Each number is 500 + 50 x the weight over its row's rms, rounded and kept within 0 to 999. Layers, rows and columns count from 0. Numbers have three digits each. The size before them is the row's rms in percent of the matrix's.

# layer 11 MLP up, 2048x512, rms 0.0707, rows 679-733, columns 256-383
096:551434391531504528515488474424524451476541495503552420574531451491505436516455491548462502574587495486480471491512517415568526504582465415458531461549565517490456493490563438474550510461509437537505482562497448533426546493485455509517527561573423502520459591438484506526520511469548472522490540496488573527472459549520493427414440567601573490493363441549486462483450493544554475551505
107:492456510417417496521604548402598475543452425500467449458558496437516538580497569491473474563495452549540476557459482535405498564482462380482542559492646538575502471513438463547484536498542500509411567504447544560523510597535414433478471458475604573520460542471409544442520487469558422550488561476546471506485528543371546444566551479493494516510609341562488512466479475406460553510540
100:437509490462482495455441588617495459453389567502550442402536575458595335576402495474465589518568459517468476489431444512447486422599487512524524532449607511474544464525459528443504500494474476477526549391543519539474517480480468442442509529522491310568503496436501503483481461567499490374496485443554514547477542478496509407513490565487514597502512428532534534468536521479527526544575
095:507472513557449504527505508431542502511478584478502522593520538507526458562571463543495417600526432480519576559548486621460507477487477548484480540585465478499450451475446531505403435449595445430409476529437504438469496545526483547463518479477402504445559458490456525440527488559478450511491606543544484538527517545447501542485525478447477538418434556479408612503514535539619520538586
105:445490507575436477523514448397417466416483589426522482512434537508558494534505481618564435468526520403420500466503481452450426513457481428465582548478491445570546467437417476438493584500551453522502530528448466421519435472509422525479525442494555449528461426406473483503423457402519523430520396499528513434470434517488480442482574488450539508514444502554486490443540551458454473466440
101:482508481463485465522534482492515434407537459501471532411447479489543541613525443481518528531527491504547525453560456597408447526481435523475494462493479516430424515457402526465440534441496547472455515525476518530548464522462465461473497441483584583582554454575557491549569444573454526453493483524484524483541432519480549526518478513552612434594486573459529501494469519592535562475506
098:479423533514539509503444482524478408397552518462427437465552463531389509543655468467556531453499438538492565599437443513613464557508472494482501543525510380514449494396534553521485509493404463526527547480464524498495574557601507497494558612530452479625490422515516522486497579476431543574511485482434498551440522560493506528492498576484546458520467592491538483579420423391416546520552
097:561490526551562480468434571499400455572534535449396441463549451541468512516559525563415555488478530480559492509485544451506502498401461479477580560458473507469454502612495492434413536428509483485565472500491496512527486443502522476542533476600557456447570547542529393453508530610537512515461488440542503513465444480528495512537473481588523525529511440475528491586532550377529639431499
101:484596485559508470598456566535450487515436520443568525454531564567536460540564513369439448410559438484547633540449417429455482537449521536558504480477516511545509552526467525484525460432385540473524578458545580512452553533516532597495404501432547456442556466451408514574439498512570625578470450515521501571522527522549471510407519506522489520562486554508547519485530456507467440506584
105:499420536595510486538500521519515561572534505412514488535448439549475431526493465459476518508488458535478608426489571398544498555482468555534488587464478493517435461502519580468464479577473501515466556436551613543498553417635527540451560478434547560622461471440475434448561485506448502537474470429557527456519451515586567440552575497512506395565512579562577388495471467525557452582532
104:582395482457403564633439508435427498399463546499478417543501491518487502473442528585438518428484474453546569491603469522472552578419568432455571453482462480518492520457484602626550564513525505545504465489397436509537582450424453490453428499532473410451495526464430534587456502441504560554521451513494454402513512579498493418492444494566519533515494509479535544439520484507419450450465
088:653442551443486573540514490517534479489434574583602542519554465503615608468493570510441491487560445593441406538489467603554532500537435539531481431499535457487437487430572425563486481505490633546541492580497563587464442437494498501447555495559515420407538532527453449457507468564525473489528456468477461540483583474520557554491547460614570497492539501474434485519574666563479499485567
102:522493484517492452560493466466546486536458524529495517534504452547513437529451411450485555459572524510588494551384550450431477510456451536454437500561459579469464621393472539398499428468445481464539523562422567508559385547479468499482543513473555478412513527473508401552486518518556553502501585519481560497596375510533494528456586519499506466522543535512554507499588437491566531536360
094:614557517461517433378538449496494487500532389467471448440516573528519531523508419532551492465464591469532486559512484449522454518477585564643466477521376519471458517481476591454520585468352470507441494472511490442445437448527404454486460476465501489465541560541544417535541524435544508429408584491430382443379471526523414485472512447475507502555616515511595563395515567421524531499478
102:526416469435564507478490398481420455521462489480385470439511479500427483451495479484483484515470506466572518508530540494470494470460475498486451523374500516564504524525471530487591494545469527501466426540548542531465451507524423524585491583457533614491469555496585467497549484530476499522511556438484523509516569509530409499465459474583464527438530444489452470461514446568554487575387
098:556481551448517384546525546450573443485407424470472468519525502551428518499451428423478466494352550389460486606494528458562572392555492527619471595414448454435534545448569586470574606474456418591496475527391448459446505469498483536573471502484395605457487575492592388452498437446406448494508534428477453399456559511448513570573465538476536580487410426473436567442511483504521521532506
102:440481565452503538457415521503571505518400575436530408528503594554533521536405537542455417567383355526503422478537524549519587504471518483500507578563488480497545528566554461495427425454421581534534516558447554515463485519459506493530478411491494467440563499518492458470539500487425500509438388389374425540552545457537511493463530433425496507578509619504461409418444515496346437475508
097:529546543568461402409493480465465498531483471434486603466561407500515511517401581646460494401581627461457545473413501463588548463483502571572404508571503519446562494552547544547477529518509542580522581490520518373589524554611578541466515520535516561538539553462515542508531520519584474472447613388549481492533496574553568480545553469546464461356540528557450561471498534510501502508457
101:440535478515530472423478502461501543500570461487401494466525536552570445432511530518516412496561441502448493470419540506549530504496661483477467522526490581541549554559542532506477460509532450588594473563473570539505447516551545528494534486510545464419553579505536535536412460524585394433456503547478533585523443566547510508586492497450485433562469466485556598500525577565543533553520
096:493449482501568512527567458489517562533542484408434463552507497421495504459508494531524550559431517499584533541559603535599540534508475410463527464472511467508514533448570505521587567426480486503402372478472556470583476416568443491431473443458501446490473500468591551494466577542426567435541523444553543497393553507546434514467555385457525583435433502560467457523553427455500453499447
099:452629500449489493465430569493521494427529531517464440417532519513541491428504546548541478494459625550575478426493544579562528510532456528466548541504539557556575570558517603521571611525511478527484511572538596514516434527468489508554497478479485477505439493489556451491517520531456520487475535453375539459566423490590450500502534580449440547461560492522543500532513483506433519466559
100:533499519478355503527548489476493480484576537427522454569508525556557524487498470535403501439608562528520543465487514563582440553488463481497540448478476538447472509482548563526514574474504522559442431482465520503484540381500432626476629507530410575571558570465497540489490501513539440541454546513547446476509586385535495514441535474603418450504491527582429508434419439518496437442470
099:499442404611375441538558489391601449512492447479496547509509526520477403534427535443523545435449436484449497482476514560451501526453493514390419538496472469533502505484519484515564493517526486588465464486529471529515383518621492524492506534416524438454468529474495505446558452438514546459447509555512463506531625498530450494527548539443465502447469544487461538492429555441478477525440
103:472468562426516494582465429436553546532436495484549539518452411502472587400445460554501494506510454521540510510501436534402491435418501536444535521558474510436506487532415470530519491477555540446553431582443400468443450557515552618459516511531464472441539447484438461548387573553523430519386545475551519513533466454590459400497524491433522514520451536390565553473543553612465516441593
092:609422477475581583492523537558501434508446431580486462510430517501514543547518421534482522534537542572495570514501548527532485600515481498603456442574529508526540502585504443539477454515527373539429534454476465436507508518429520506512541485486638571480561586452519498518561444508507545427565535509539427507502498581495484441533511525505438525593497431538579421475508453494408488485532
096:460462472470490566485468611530415580441563561562466479589550534581539471531422502487485504542555375530511508418512486450550497449521540387523420449580482551533592435430457531525510468510425484512552493426457458542539419477465567556489529496438478487555494543508420445532513459523441517543523496582445485595502463581529578495481489584491557482499520461475497349491513388492379504436466
106:466511571581499529506521469450565485594538503576495477479461517517518542570422516452461594429546507465431534556497468631429531496508449574539433468503521468564616479575461487492455417476574506500440536599417523499530435449526557489533525512489532480589539597511512576391532502494573461542517453442506410442576428439475522448544498426459473468548529462521498387458408498460593493590522
102:489496523503449504461519518440558480582478474518576509536518494532494520437522573504486492477512452573500511554541400416578512516557528566574506517493560599513524577524522535550535496437489524534516436486414515548426505515452597523564480450474455426458389527465529528459491570587541521508534548549533467476439418534430414523513497329429595548498494508567503500598529411486527531469417
095:495557481501486474503511459612485552465417476474509455346542341437451525439431480524567479475474542510541541497435467524466453471473455435494471489482470529490556566520473499520581586560521589498482441514517494670536499547429438520524478548502627546540526574505487417420485427510577523530463537445460515430517506565576490517571628467475508419550448545515384530424469577517518523523559
103:515465445451478469518550437403448410499335545451576533521408481534538487481507607549504511574542555448452511478486475506498535379482512480424605505517542539576508516523512467540401405550534460637446476484488440472532380494566512479455532426588508572483412464498504452491473472509452540594443530489549506478546528519531497508517503524410493458498463598424475445472491498586528556481446
100:412563505515441516538398523482468478465501575522479557630538537468524468566404476525537517523543454475441537570523502504498491451567538522477495449505481520449425596442575525494414416431453533594476487466548516455477531509493519530584481475528528544512361560422536444539526509537402551511478498430513544479467562516582473583514471556443530421529466474415506566545512521478419495492508
094:497575598546551535508611481522483555424542561539458427545516397554472528463507409434473390501533507576524529479470507532456580468559527431551538462517530428489472471481548476550449438514465534516446488528500482481448478492453584591561518517545555406495444479490482438416510459470575471464467415627537481515540447478532474473569371505548620488489542609549488536510534496527481564471488
120:421321472443478491450555463497536428453515467500458438435458543499507529482450396505479408476459533459475458434433426490510483492458431492484457518506492456555523539511552490514431410439409538579430418462513460522451415515421529506548410511503453477454499466541470406517553396514478466480589554411484475553336495500486481466473472530426484439472422498514464460463479512448495395420512
100:506457557531596384447416491508460441475439557557510583541413369457520492489494573598536526541473447503490584486421427424579542485559520442495515558468449530588404532465433472490451538441440568458479480521520529527461417518493506489502588485503483476545373506469406565481459516533471474548582463569410520576546553609510444494566541599583486551585509555470475534551495585515534552474579
098:540419512487554486451388507486529497568493538543470497454495501568516484545553593515504462458378519429461431497446525483464553465583526517469460408515470546485480571505560505446509505552471483469430487554517480443571434526529527497467469489499557477471479448454499497452563492501489515567545482521519464520551554545470428467589613525491531459529556453565570517483448419544519534528415
098:501482506471514474538514538537597471445411569520507522432466515529481481517519532515378493516483566389500522533466467529593471578546408512441500526508505482452465505454567467520503505586554556496620516420480617447567440393605547408519533492490539502486468485446519514554521513501501531468478502575455476553460471501572517595494483533529526457566634477494485472508488439429477560533396
102:460459562568493506475478472527508576485463451514434491480384460455443515517484583498447450465505453441540558462514519463435526461445445432532562516438451485436495457478571486540402459566472548496535428496562471596544535584566555481468497509514494560490487478442444498458495500471586487446487462431530390466560539547450503508557537503421552469485452509426527486601468405522429644548500
098:575454485514473421530486528462502492467452538441555471418457414524463523533589555498442553532470531538469570475505509591478398563517593450602433502474509420485528461395499354557485528497508507526453532528555522613564546565435524473535527447508467454550533499469489527532573448523471531573523499491559523423531559541506467565531508583470486469523543601540485432586535569453615496558442
105:502457566471612474502575493557473540522492532509579527480478471493505498497414608522536428480515510576476477558534553465531477483418476513536398474484471397525335492432539552536559440533531566554495525508507584571470426513537558510527584442468469546486494560520520396573440507531475491572489610553484479520491474527478449588475441637534543527506539588549604440492568541487482499531454
110:485475427444478529465498499486411526599460595427425467424486540523479484509394458514581479497521414474497477375475510503478378468489526399390501438547528496536543410495461529576482562525468484440460502606502510482455504466530647448604506557448487444554493454392505475492511462489592458442508536475490502411457539504548512465571503518520474432535579491506380512366580550451495491530494
098:618504544524547567588467516537466512578466569498400488466447458555554463520523451530429508461452516597401494484439563535504523549449538468419518551539507452530534506464494512506526499510591509517612509503472428453500497501504528595547432545512529463577567550510477477556518553519462510481557502509443633437507609408558521443405648470511485568481554491495484487515460500469536487507491
107:446517517547576477530453480451531514524477537437524500514483517435445492525446548478513567463498522569468586453476449536515499445543550458545543543544540546594514438448480513567530539498514495522568551452515551498387549585660504463547524428487436473454499568433454463552463603551449499528421514439630330452491446536500430473484476454404486418491488524585557495468552641508480550484530
100:455512578548503522570507486540506494564485508456539477417531389525453446520403505500427410435534513585560556486526495363417438395499448484535546576560462441569517455412530461487479554512551510519551511499466513530468437514503524546401467444460504595506412486424465439474593508526490483470506478540475451519460523475376470499425492483445455524513525464493566490528472480498480428506478
095:424454498540520505480578495416411462455452532501424500467469443475551468564519427507435446531469539534494436566466470547529469493448520519550514425515485475534437398487523553506442519468539537393563542525474459499523546458530427544525535413504487525650526434557518601532538450498667525513574531476433555517448511519398533541407464525549496415444492447475415557498443516459506490635571
104:505518520469476404474520415560468471532487402499430419506495466459491595537486490616437589483461458462527446542494506507455498494463437444540575489507555518443499482522462545430475559470497560457655515578390535489513493581545465586536517510504486464547578526462471429515532429507403556505503519463454521411496640481512464535534612531325551498480534498517565518467598554604466492510471
104:486505414437540526493513462478491476455543461453452503440453450519506551438451540536517447491513465446555531570526463530563439552557496595508623567566481467444475418541435527542509553558512515542537473465466498482579499516500534450395594482472467577499471460448523505500492417563484485460437395487382492487485443447497423423534583435453466536566572474379558492540487485456467497433534
104:536506417524517548573470501550490493362506585551565569604476482502525435583544522468417465523443522505453517500567525441548594487520521543510536454533491486380513456460563495532460474557569464566557618485547512426525510552542558467638472557487501501534515537425410478489539555509514590568503570476512543450468437466490496585455513470406523501466500512551464585579501495534482629451505
101:475566527488468493529558458510499472505520439507511542480468512483543440507508409377424541447502586560552409583554511416505528537501485529526397479606458460519501556422520524383543488466518410609482552489560541586501445473563522404471474381520574435458460483560525542452512472528600477529426552497520458437493542517528489523417433475477503498493547489487513521487501533517484530555497
099:491489585458427531493592487469508502477499497469551555499470580500489547455515526441538506521491560464474515477558564459520501499491481620457513532477593484469454496548467534560572492495511450466494426498433545441496504477505473502492511458558509488511417568515529603507496400520470493589504517504458467488512502555609533494492386490526507408514423488484456475560484409463470537434367
105:524431593545593548505475490459512485481517494559578534451445542507473442501409442518503445426441441484506492448468436542506510476512473520521432494511469496539539468491444483435483497444483527472464534433405524454572473556546488496451425481447451486488423484526493520487451461372512461484532533570451504548399507555619480609534493493487515534422505421622372521453442548489552474504535
101:567422408619524543522463433500560485470511533442529430552444456570605501585491526433457477562548538490526489508447486517435538421417489384536457533490529504492588510464432463473526460426559494507450567467424407496447453532539559578493386538534433517496532475446504479530513539506482580508538406506494435475570554518496562497431571441445594464576514435460446579550566527619485511460564
098:575471467680529511486505556428520548530541551477494492496525520517412510471544479570505424486519530436536506594524389606421473478436498432430407456496523534395478454425489578543441475544531584472473472452562518541499417426475495473604429494539545474415470584475563512498470496508505447535530519478602478561519389462473431504537450625417462510395424560533511559352554526519446628538480
102:517447506444489423484478475494539491423451509521377487481472507541521456408503388527604470447518510541371519463487420533586439435511614435539435437482459437617418462563549508430459453452454394479566511398482482492531427493402462559509537557475433475424536471564480509466528491492479548441474475486433444550600569601563556461529448506416362437521507545359504410503571538531461540530506
099:425553536513527466526520507515542485518474544461566558544527454495455522525418502527545593530443484469465521457574436484522483507486494476403539468516434519494588601441495604451521593427409563560514417500408546465504401523551467534601454521529573415390488427496505497482489542543417514552507561489459566504448516515515548517517483539538528572580537537537578474523512519521562555543541
100:534447503555460473559400434497447440483407480552585538472585532546480515473538454570523591504549464521532435500408487492461543513497464590493474440475487518488456492585521441666536481484579469575510521492491458399474512576456504555480558513497513543497475522586553557475567377429522499432499470520438495518555570491478476558456493503455499528511467527493488498514526543540503537548509
# layer 11 MLP down (transposed), 2048x512, rms 0.0745, rows 679-732, columns 256-383
097:487619441445541558508573423497450480470542450379518450597557484586534527442466501436415533546539479416417461523422504389499533515448557523561565554506495641412476547432578500536488468543499435506400537432462524538401490508496439481484373614478545521444480556539427439464498432482530462525558547482603537419488452494508443454499521510579420440529532597539512473576401450577460587555482
102:386547527565465452493456513531430510538478486569454486444501558470424545518436370434537536518379537547607573398377445532416525535536393480499449528507574377550459434488444463570550509433532468554503510537483486510545559523551480469529615500518545595466537509485502508446497496497484488605426461500548521518505554570486465486496548609467447476540480515461510440492462544506415476491423
105:455522481429509479505503450560589446571443547569466566496472379303485581492422510470480531435486596551481470547541579527471510554613437499474500495431492468478508484391464379555474520507502402422429459540492542499445537477525492455495572555452537652459481491475465476290455417499459485455541481426502448503391487506445569450593498494492409483501496443470480421509602417543512472484448
093:642571541432519491476473528529555481517535474606578503473498535506530490507425446570502426522453452504559558507630576479478577550546452443564533493494525540578491520529470486471575559383455571584503535569542475526489482487574511526476474492516499488445388485449553463567379520492604504509587405452427542568494492542463524474551499582425587561505532398524608482427546450532450529496582
103:446514519410464556518476437442432503579492368581477592399462518533539469460444562537431533596387472576479578343491477566422505433460504494503460499428531490526517402507462497475419413526450494467481419506540521464494512495501489480471610496448479592587552474414547464526533514395428479529605521549410449471478544515411480554519473513521508513541500576457394457511452560571516593517511
105:460466506482452502468549453516494552452489468568505531530486580528589391528450493564550402554525556537560510515509461553500484462551398477439464402517579482524470463387492444502513457448537536517501490512412507477548549489477469465601498592468470457473534470500523469470516544467541503466512431475430557457475466544515551557519566575491476522440553451516470561494504426454470508431424
099:490521458532472486480475452468507483468544463542509427492495426442481450524485582457597497421489521580471515531485538403551450478536578481498490487504530535437423592540528484483567576441558444519512463525579601549539485551504538414527575444557434523480425455493539480533532429521623461451514455416439509451527540501467487474516590500540497572459534532517485475455520523435538563556424
097:475553546481521425515444497469472577523473486490441488516521505438525479548540497531504493465448428561490498523406472515628588503510534447476512495492519405465505510508508495449515555488522551515522529600530421491539495487516472503476484549533408451426435527485516561515469486486527466484407513517538410440419510475508474526505482507435607549380480502487493535512545535413426448566466
102:462485548476472457525493418523488484511540525415558557455537431468422604499402522484532483549529562490485557450507541400450485632462569577469462502507485479475407439525485475478489528554445519457521503552462448547506507404603494544481533515502492420488428496459481521457437528474433486510537401365513556525537464460531473463510483483506534511560529548445545541490541449377460521577558
099:393457501569572462480509496520542511491534582540451498527520560515540517490551506563461591449586469488511442515522513476528587567483459577506542431550488579447464565387581430472586461435390464497563545525590500576473420423490492543515497556500402502530541551482408526472466421498485571521398567469541463470483419555542468551464452427500417462497514553437427501440469483369568476470414
106:537493483456496488534456467480455515501441492566452510524476493463488465492546475531475515460511542427523427494515468542489448475501479559453467507497515484513412468529419546443537590529505606564497460519464484480535567393463524450506476546459438451503407479491525496433480406451410455515509530499413499602497479566526363532374495439444486542621514488525527532463508441473429436433612
096:425551580569543501527469427521472516472474535454506521448543457475565539488507562526402543471530496549560533522538487462484581549425429493491543462522502529473476501433523530492435483495499442509502566471523571414516575474460562514459511518543470508404499518404630594415499482523494543553543503501549527511559435472509470453494406350462493536524482522553485471442493514527545431596482
098:460503573485527576494519473515625450558454474604495475425548406475403469567502557546519460473442455583535438479542551494482515542525420439435429558562554540501466491611510637506409437516512370474547529526479491496468515409428411459505466453474497463495449419547497454528521462460548441501497471591495524495458494421483418565545567535460498523478477426585500511492508458574534497564501
096:479514591545546422475592449524527491483557512526511482498540521554497540479487491536469581449606438550494492437508435472506426431482531515590548550421465516493444492522463535476524480445472494541495555455468501562561508554467494583539472433491412408543463435559460561492463490488442484507503470454539490502467387563473506413461547487538454506502423488452593508553554520427521497426447
097:603428457487432496557378601516441444551512442466565493533493509571553416504468501550491449428498512532426511575490632393464437533563588515423506536503585446565500541458434433453549477555569596491486590550613496455503511560428537558479512492600459496516495534472508474517492569499437462528442568498469479445433451523418508499403544467472455431454481578506416547506474456548487466498537
101:499479497473546558454443405561465471474456436572576466370553551549471518513523524397523526495505533584529487470463586438374489523412384488459597534547558453380434601426549404524440488431564495508453471456547589494531458471469454508497432385507531516499512541496433404455553518474469557472585470540569476479476493507460440482442490539565403641511467466471498514458450507470404457517536
102:520527506514528526561530516499465503494513567437434567453588497514568453470572428478426519600456497451485512428451477464523576378497415469518574418505488522415569573480524449417519491528413575548569489429486482448500471567521451413456458512497492516491420471548447535533523419497503547532434483552464485530550498526593494482571452479553477575526490490488523435479461554553449467517418
108:434536528537508569488635515457464568515547516488461484518507451460442513358539454500484480542503493555521444572498478532470583444502594517438584434521500561481480537501566455474448423455471455545520464505430483494453453442573532484410478510436518387502477445435461425465513493543469511440489493540495509553535433521426480360639546445491452471518529501375465473576566435442519408490470
103:448533530463473443493552437495512532556436425472483490457475535438484451455527552453471488590593545469609542507452521490493454487489469499614568496514478468560541391484483513394419523480425580561535538422464544454559531543529486445457480498491449499485461427443610367402482473603508556412498547469484546501596585539481475466371538477454502468390523486467503547469510521458447471473475
097:472520431458451479450478454560487514422568498507540600491590477521433433519424512477445470602516468450477479521470547587519474430554506434481518490516418551435554427485419513532499455523442458470494512504513444492495435604551502508505525569491398427538555532517501577460476417464543527508481530554476503563429526389535456513480468580475470442521575422328495503532433482489422492489467
097:428469593504525490563515523444534515597415480494519484493493531488483460493476482448469425423567581496454495453505458495480343427553588356410489473500465411594452481531498463431356456579554450482536416481421456512520506479545502464467425458494567504470618506569481472509546485461620482556534567487534426444543476432452455551568555472517550559479471429532493582445543546495504511470473
094:454531527408536516529488506487478493491477460474490581557498463441488483502625422569470573511603491551483471442562495468514490424495519489572519558519544547538526455530481566570495447449544506557597621466532528511539561504457595475602548436441428473576483453493555529476523470461557497456457404581507565433587488525490519401498454427444506449457415547523481444602563451488443563530488
096:496477470598518499500465481459508584565476546510429580571543451490551369535454505543503450468535463509465512491461421466574450517421530529590524564415544493510470475473569527449498551388494504425439506436383459468487504484434517584440531509516484484511447474473495591457464404511538514560476522548578528551563543472450541367470530433539481548596541455484547392423404318552546557475497
095:518495539577471425488494556370540479415506567511504560549504467537572441462476532473582402494563551470504521502495498539564460478485547450462536528490532538458544530440552514461493482586495366477547534514567460462512555516520482519430560429536543589555479514472587535443521500454464492484500460470486479466429488572576533551483499539582524566555535428513420532552441522482624592509383
096:539541393546474429487526444531422530536544509399517488491614570461492464506551516470531476508478543407382531528540511559459501435504570506509554567457533484481468570500544507498494518508568539554507548559415501580458484527538505480510523493430397417527419528539484458518439548505391492507541536446501502518575587510506561557395457528408550517490476536439465535534482517529578433468446
096:500524559591548466491493443572493495519500479468513518495520466546436474468464510498516484505464531490431425471528407430427605598471551493418500495480496481517465589498516511544566489397516484513479489471560588577515525416489526410498405490467506473459427452488505536513523477508503508457463587457431482509522511478456397523561562526459509428471539455449486471437446473558491430501514
100:401341492500473509511463605520520452482612389416462565439487579465423557495396553458550532580572514421501580468502568447494518488450498516623498499577471451461533437583482522539508535460514477573519498487537533423473522544513407516480510556528577512512518486462580446562537484549446467439514442531506461507554555487442578430478528623538492509520575460494525531620532413556486538568486
098:502401518485548375567407502509518572471522503565437560446548468553482542540474478541420503537406538536452449559497486639514528580513446503529528499587435473483465442544449547469478458597456485489524566517553501502495502549516405488433543516435430349483476649498453501509511453497451482480457623530502509547596613439479460495438463536523477477491481524434489554543405523468474543636517
097:415466479408389461488541405480497559493408438462491481459342437540503525510455540459476505587488555508505513479543587537468545542456474534517481498455544492480492439497428476556474525478409530507527494460542463488508493501506530518480518508513408470504430513430455598555482444422492423474527497596508514549478509542478578546502437456494434415583642436533592551458470420490413523537458
101:496614558514370514433454524502463456542414511486509466587535568494481484484483505421525420481569507437510570487537540503455523620550485468526509575591471486461551525502466501586467520447538499520518407481534425534493506528403410470565516538455461482514503547457526507418528563483420537516493522497500439431539546546486492459505501539491519491475544511498554515564468484470511487503455
099:517488440516450468489580517446453527599540472461414535387453564452501436496502469547544489440480579403516519502546570514526419475458527464490483586523496551567565401452474503477500494500501468459476532483556371374568524495494532496491494542448483466470561491536507472449480536523516549547465567417461515541531516502532516404462487449507476464482509446449538503452517445508477442546568
095:502565513539563429522427463540590563503505560576451462540412556530530491531484484447523470531454446509482561545462437436491478485547531457569453575454427478416486544514502490446454519499522449584496528510485522540459570473535519469488472504550437493483473539613486421531474571430397577469449486573511463497457482514498474558410437362502576394556474555495512517431480494530556516430479
108:577531425347548526423461446559531444555500567452548502382485490536432462516463514607479516572377472480454468498462400492506518411506498431545593459535560547468510530478450545540466412489518533477538512534474451510464443479407472515525455375483502525525519457500491510490482578593549506491465490502487476502439429478449388545475483445459444453467437532497512388490557597439456475531465
103:477443561507520395417413459550557567501433388450464576451439474496534505541463524546514509516594454534533469467397492508493601520528508417450498403489497442509490511553472430480595527508526546468513565506488566473477529464549441482436464470586561509482609482529526420618440415515541515497422534539468465490471585563481381439480463490517579545521504600496478455513537465462441444470556
099:483563474529422451474530415434503421449454477512477420447467435494579554467455547505450551489547459540459622482473430474513455511490477619459504523518555478446505452501494547407527447550543582517439503482577480507536448432404533475549500524503513445543453514519521429473498489412445473534522398448458398517471577438513430472507531480510380528397482471531450539498497534521411536454462
099:503482420393404515493503465499514541500522442479550502539475566505490559477570524572535543506481517502445426494424489446501494438525538499583539421475508497484562523482421573498491451528486523501484404419542469422488499428546549514477426551431452510493501574484448503502438401506523537438430537519499495527515409505530479471546485471573503527560508435470491452526591482573418512492421
099:503513507541480525484551578514498471438591488465463491517607530469513391545573512505465466537541483493485528514563493545523487533532473437349479422495498503391502478527546458512427465507574455521453505513444419527528531527566562509579460530450534483553463454461473472406459477498602554493501454528530449436579470536578530560500628467474445448530579424611472529452461485546548613516492
098:505528529502487481525518512507523481563456488554537507572481432481456464517448469590497507530567529461559555460489566487441426359528497465497549481443439526561481485563486461488360519446371508588506488538577515491562464467439584496523514533503525479500434448453479412480358423498486455548559507472527523468417424514494477464538552618414519377488480528574594410430447488503524538421460
101:474569497503484458532498462535554460530516504553430525493623449490584581361502390556497559413482517480603482534423517579526555461587547559484475485443494533525493512461499535494469420483571404475503488524463405593491630411519405446483524527511456487555525466450528528528529480434542470495519510500550541411465468541535511421392468440583445429358466516552471513497515515534479475534550
106:565493443494422582471517506499449428480600484445520575490498514561542426526487460457471494519466528532557419527468551542498489388499400558559511472516505489550476446519461475426570459432484519522455526510507450633528474435522564569610444537578449476490476520486491540476452428588502451504560523498581511485454456475567521492475481489507482507551457533465495495544456406527530574522569
103:530566467487618524521552498481534551491549489419510440448562568572532393502551559500462435490460472487455437543521518430527497465470406423586536517505454520508407449522465448481455501511436553446479595487453530539507469518420495495515485480576489446520431504458496476515560523494474516481446476394476413435496486431447485521528473579501488435444450522485496460448581468577489513550483
103:466534466603523551472559536510472454497505486406472526417514567451527425523470550469438532402532484542513459471454496440516434399469492551497511500446503478596463471511444469609504541445507526577541509486545579550445474496534513503443452544506533435536582451474553482572368512561378514558563488461586459545508388451499423508484518476476487480461508521529527417502541557505408514476494
099:544490474498478470452543475516541404439492464524486506508450539496497587501564442547496502567423490517449469468467438448595494528536553571548477540543497525485504551459414459559514469587506564611515414536466496500418479525471512582556516494427531438490567527516547582526474576524533522483546466505506551576553496507594387538429441481525431521527470518440508402529544575444490512446467
097:585466428512511504565448432409522555469547546453552456571514543557498572474519571431549531389457553579561329461484586434470654539630464407453512491429480528496543425485435406511491469509514493501520440528432493493502511518446432411431506501470498473442453429375457429437451463503480440472382518506607456592525513553501446494568479508415535506484544516468438494485594501516528513437507
102:470544505428420460517523488578456561550597446423381522498475518492446561467485443547507584471481546480524504498529503475467485473436521553487516495541533515523495537537483421498476465474377521398525501507442496592502542501537448401553470500494496521513458461454533433539570449523500497482593518409492522480604533453458415457467444463504557512559487467533542563511487514553480561517485
103:427489548510483521522518516522510425616583451571524538584535459495463457420496481502431472476406462523538507488513553575473544571483528496514523425536493521548553445439523475481551550538521523484512472410519612577477520517539453459481436520471620505546485474527509498518568472480525493432393502442519370496425479547461517554587621449566481509588500516410468570479405440518540536410422
099:458521579505531563564547470408462454543590470474484529499495464513477506478457575474518506450569536470481612559457432522485344501544444459620547542575510510546478519535476545448496420521574417544460476595481579546501473510505571494418565466515473442479465454497496578516441501593472490538461485634487544447431570532544557500538519496500380448459534465500419376422550506440455434511495
101:387579499509376445515483472507481462445497534547447538483507429373550522451507410529497569500563439404491577421409503527512459472616511499483513506493558565454449488477552444485524412421491468519451474482507571536444483515481517524485478491478568518540506488527448509462514471422448520561436495479578496545536558471491498514456496492501528334616545488504452384457456483434508594503458
098:420367543610558455527488519473564580533475505548442400524551460492486388490431481482526543470438528435536548507497435447463518494373424519480422531523507493525457524579483427537501527544455446573433548535488467572573423471522412557444497511483449575575486429488442437521521497499637615477488417523466514443483495489551514479498542540529534567450485521435603512485524443503540496476436
100:533451513471456511483444485486476563480560499429479452542553481488528558473546545472482481587487559521545505476455493480531491500484447475554496477438442461554546578486478500491605498520469508527489508552425505590564374510466531450501535577414529589544424538547536441514515583494507545514469477531490470519596528515360517461486639495548455548474445453403576563458516439535456419462519
102:504559450537566469418498513522514543516461484394498510472494573491426428601450564448536535520538462551431512526508527477444445489467553524531629509518513458461499543435500429501481415480564580557465459510510486486472463507502473511386442507489469410491414376400459434507501422501420496464464450547596460514454541452451542524461472474477507448432524477491497536540465480477457476574531
097:542500508447496457440488573409443569495557557559584513479463410413500459553429493548533532521466534440415548530471532433478503560422483569522587432533446533487488531522506436448453478492615504453479458505466480547509532591433586433502498531474522577539472529547523424556370541491514521445546455477532455478447416585519418455488494463457440434491442490502499661481391483517542559461463
098:452582368481521494402561574468506442384509598423555500557420492421534448575471465496522477566489496429530539587564518491556508558485521494506498517596467506480543454496372470490540482453482573598544473508500456421521435542536457494575495514489520553546524538543494413581477571597454550468558526474513499570525533501486561380473525440578438513470563561525528471569497441459521505557526
093:470506601429461533426546417486468517585481528519409429482561516458493425483508515536612546394486515439456586527438435395514459453599509451413493520482556434557555531514377546501431463506463380548519402495485506391537536621509551489572467571472475558499567537527382600504502406575400524481543484573528407535539476478512532498532521566475433535423483613402496386459481567479520537521555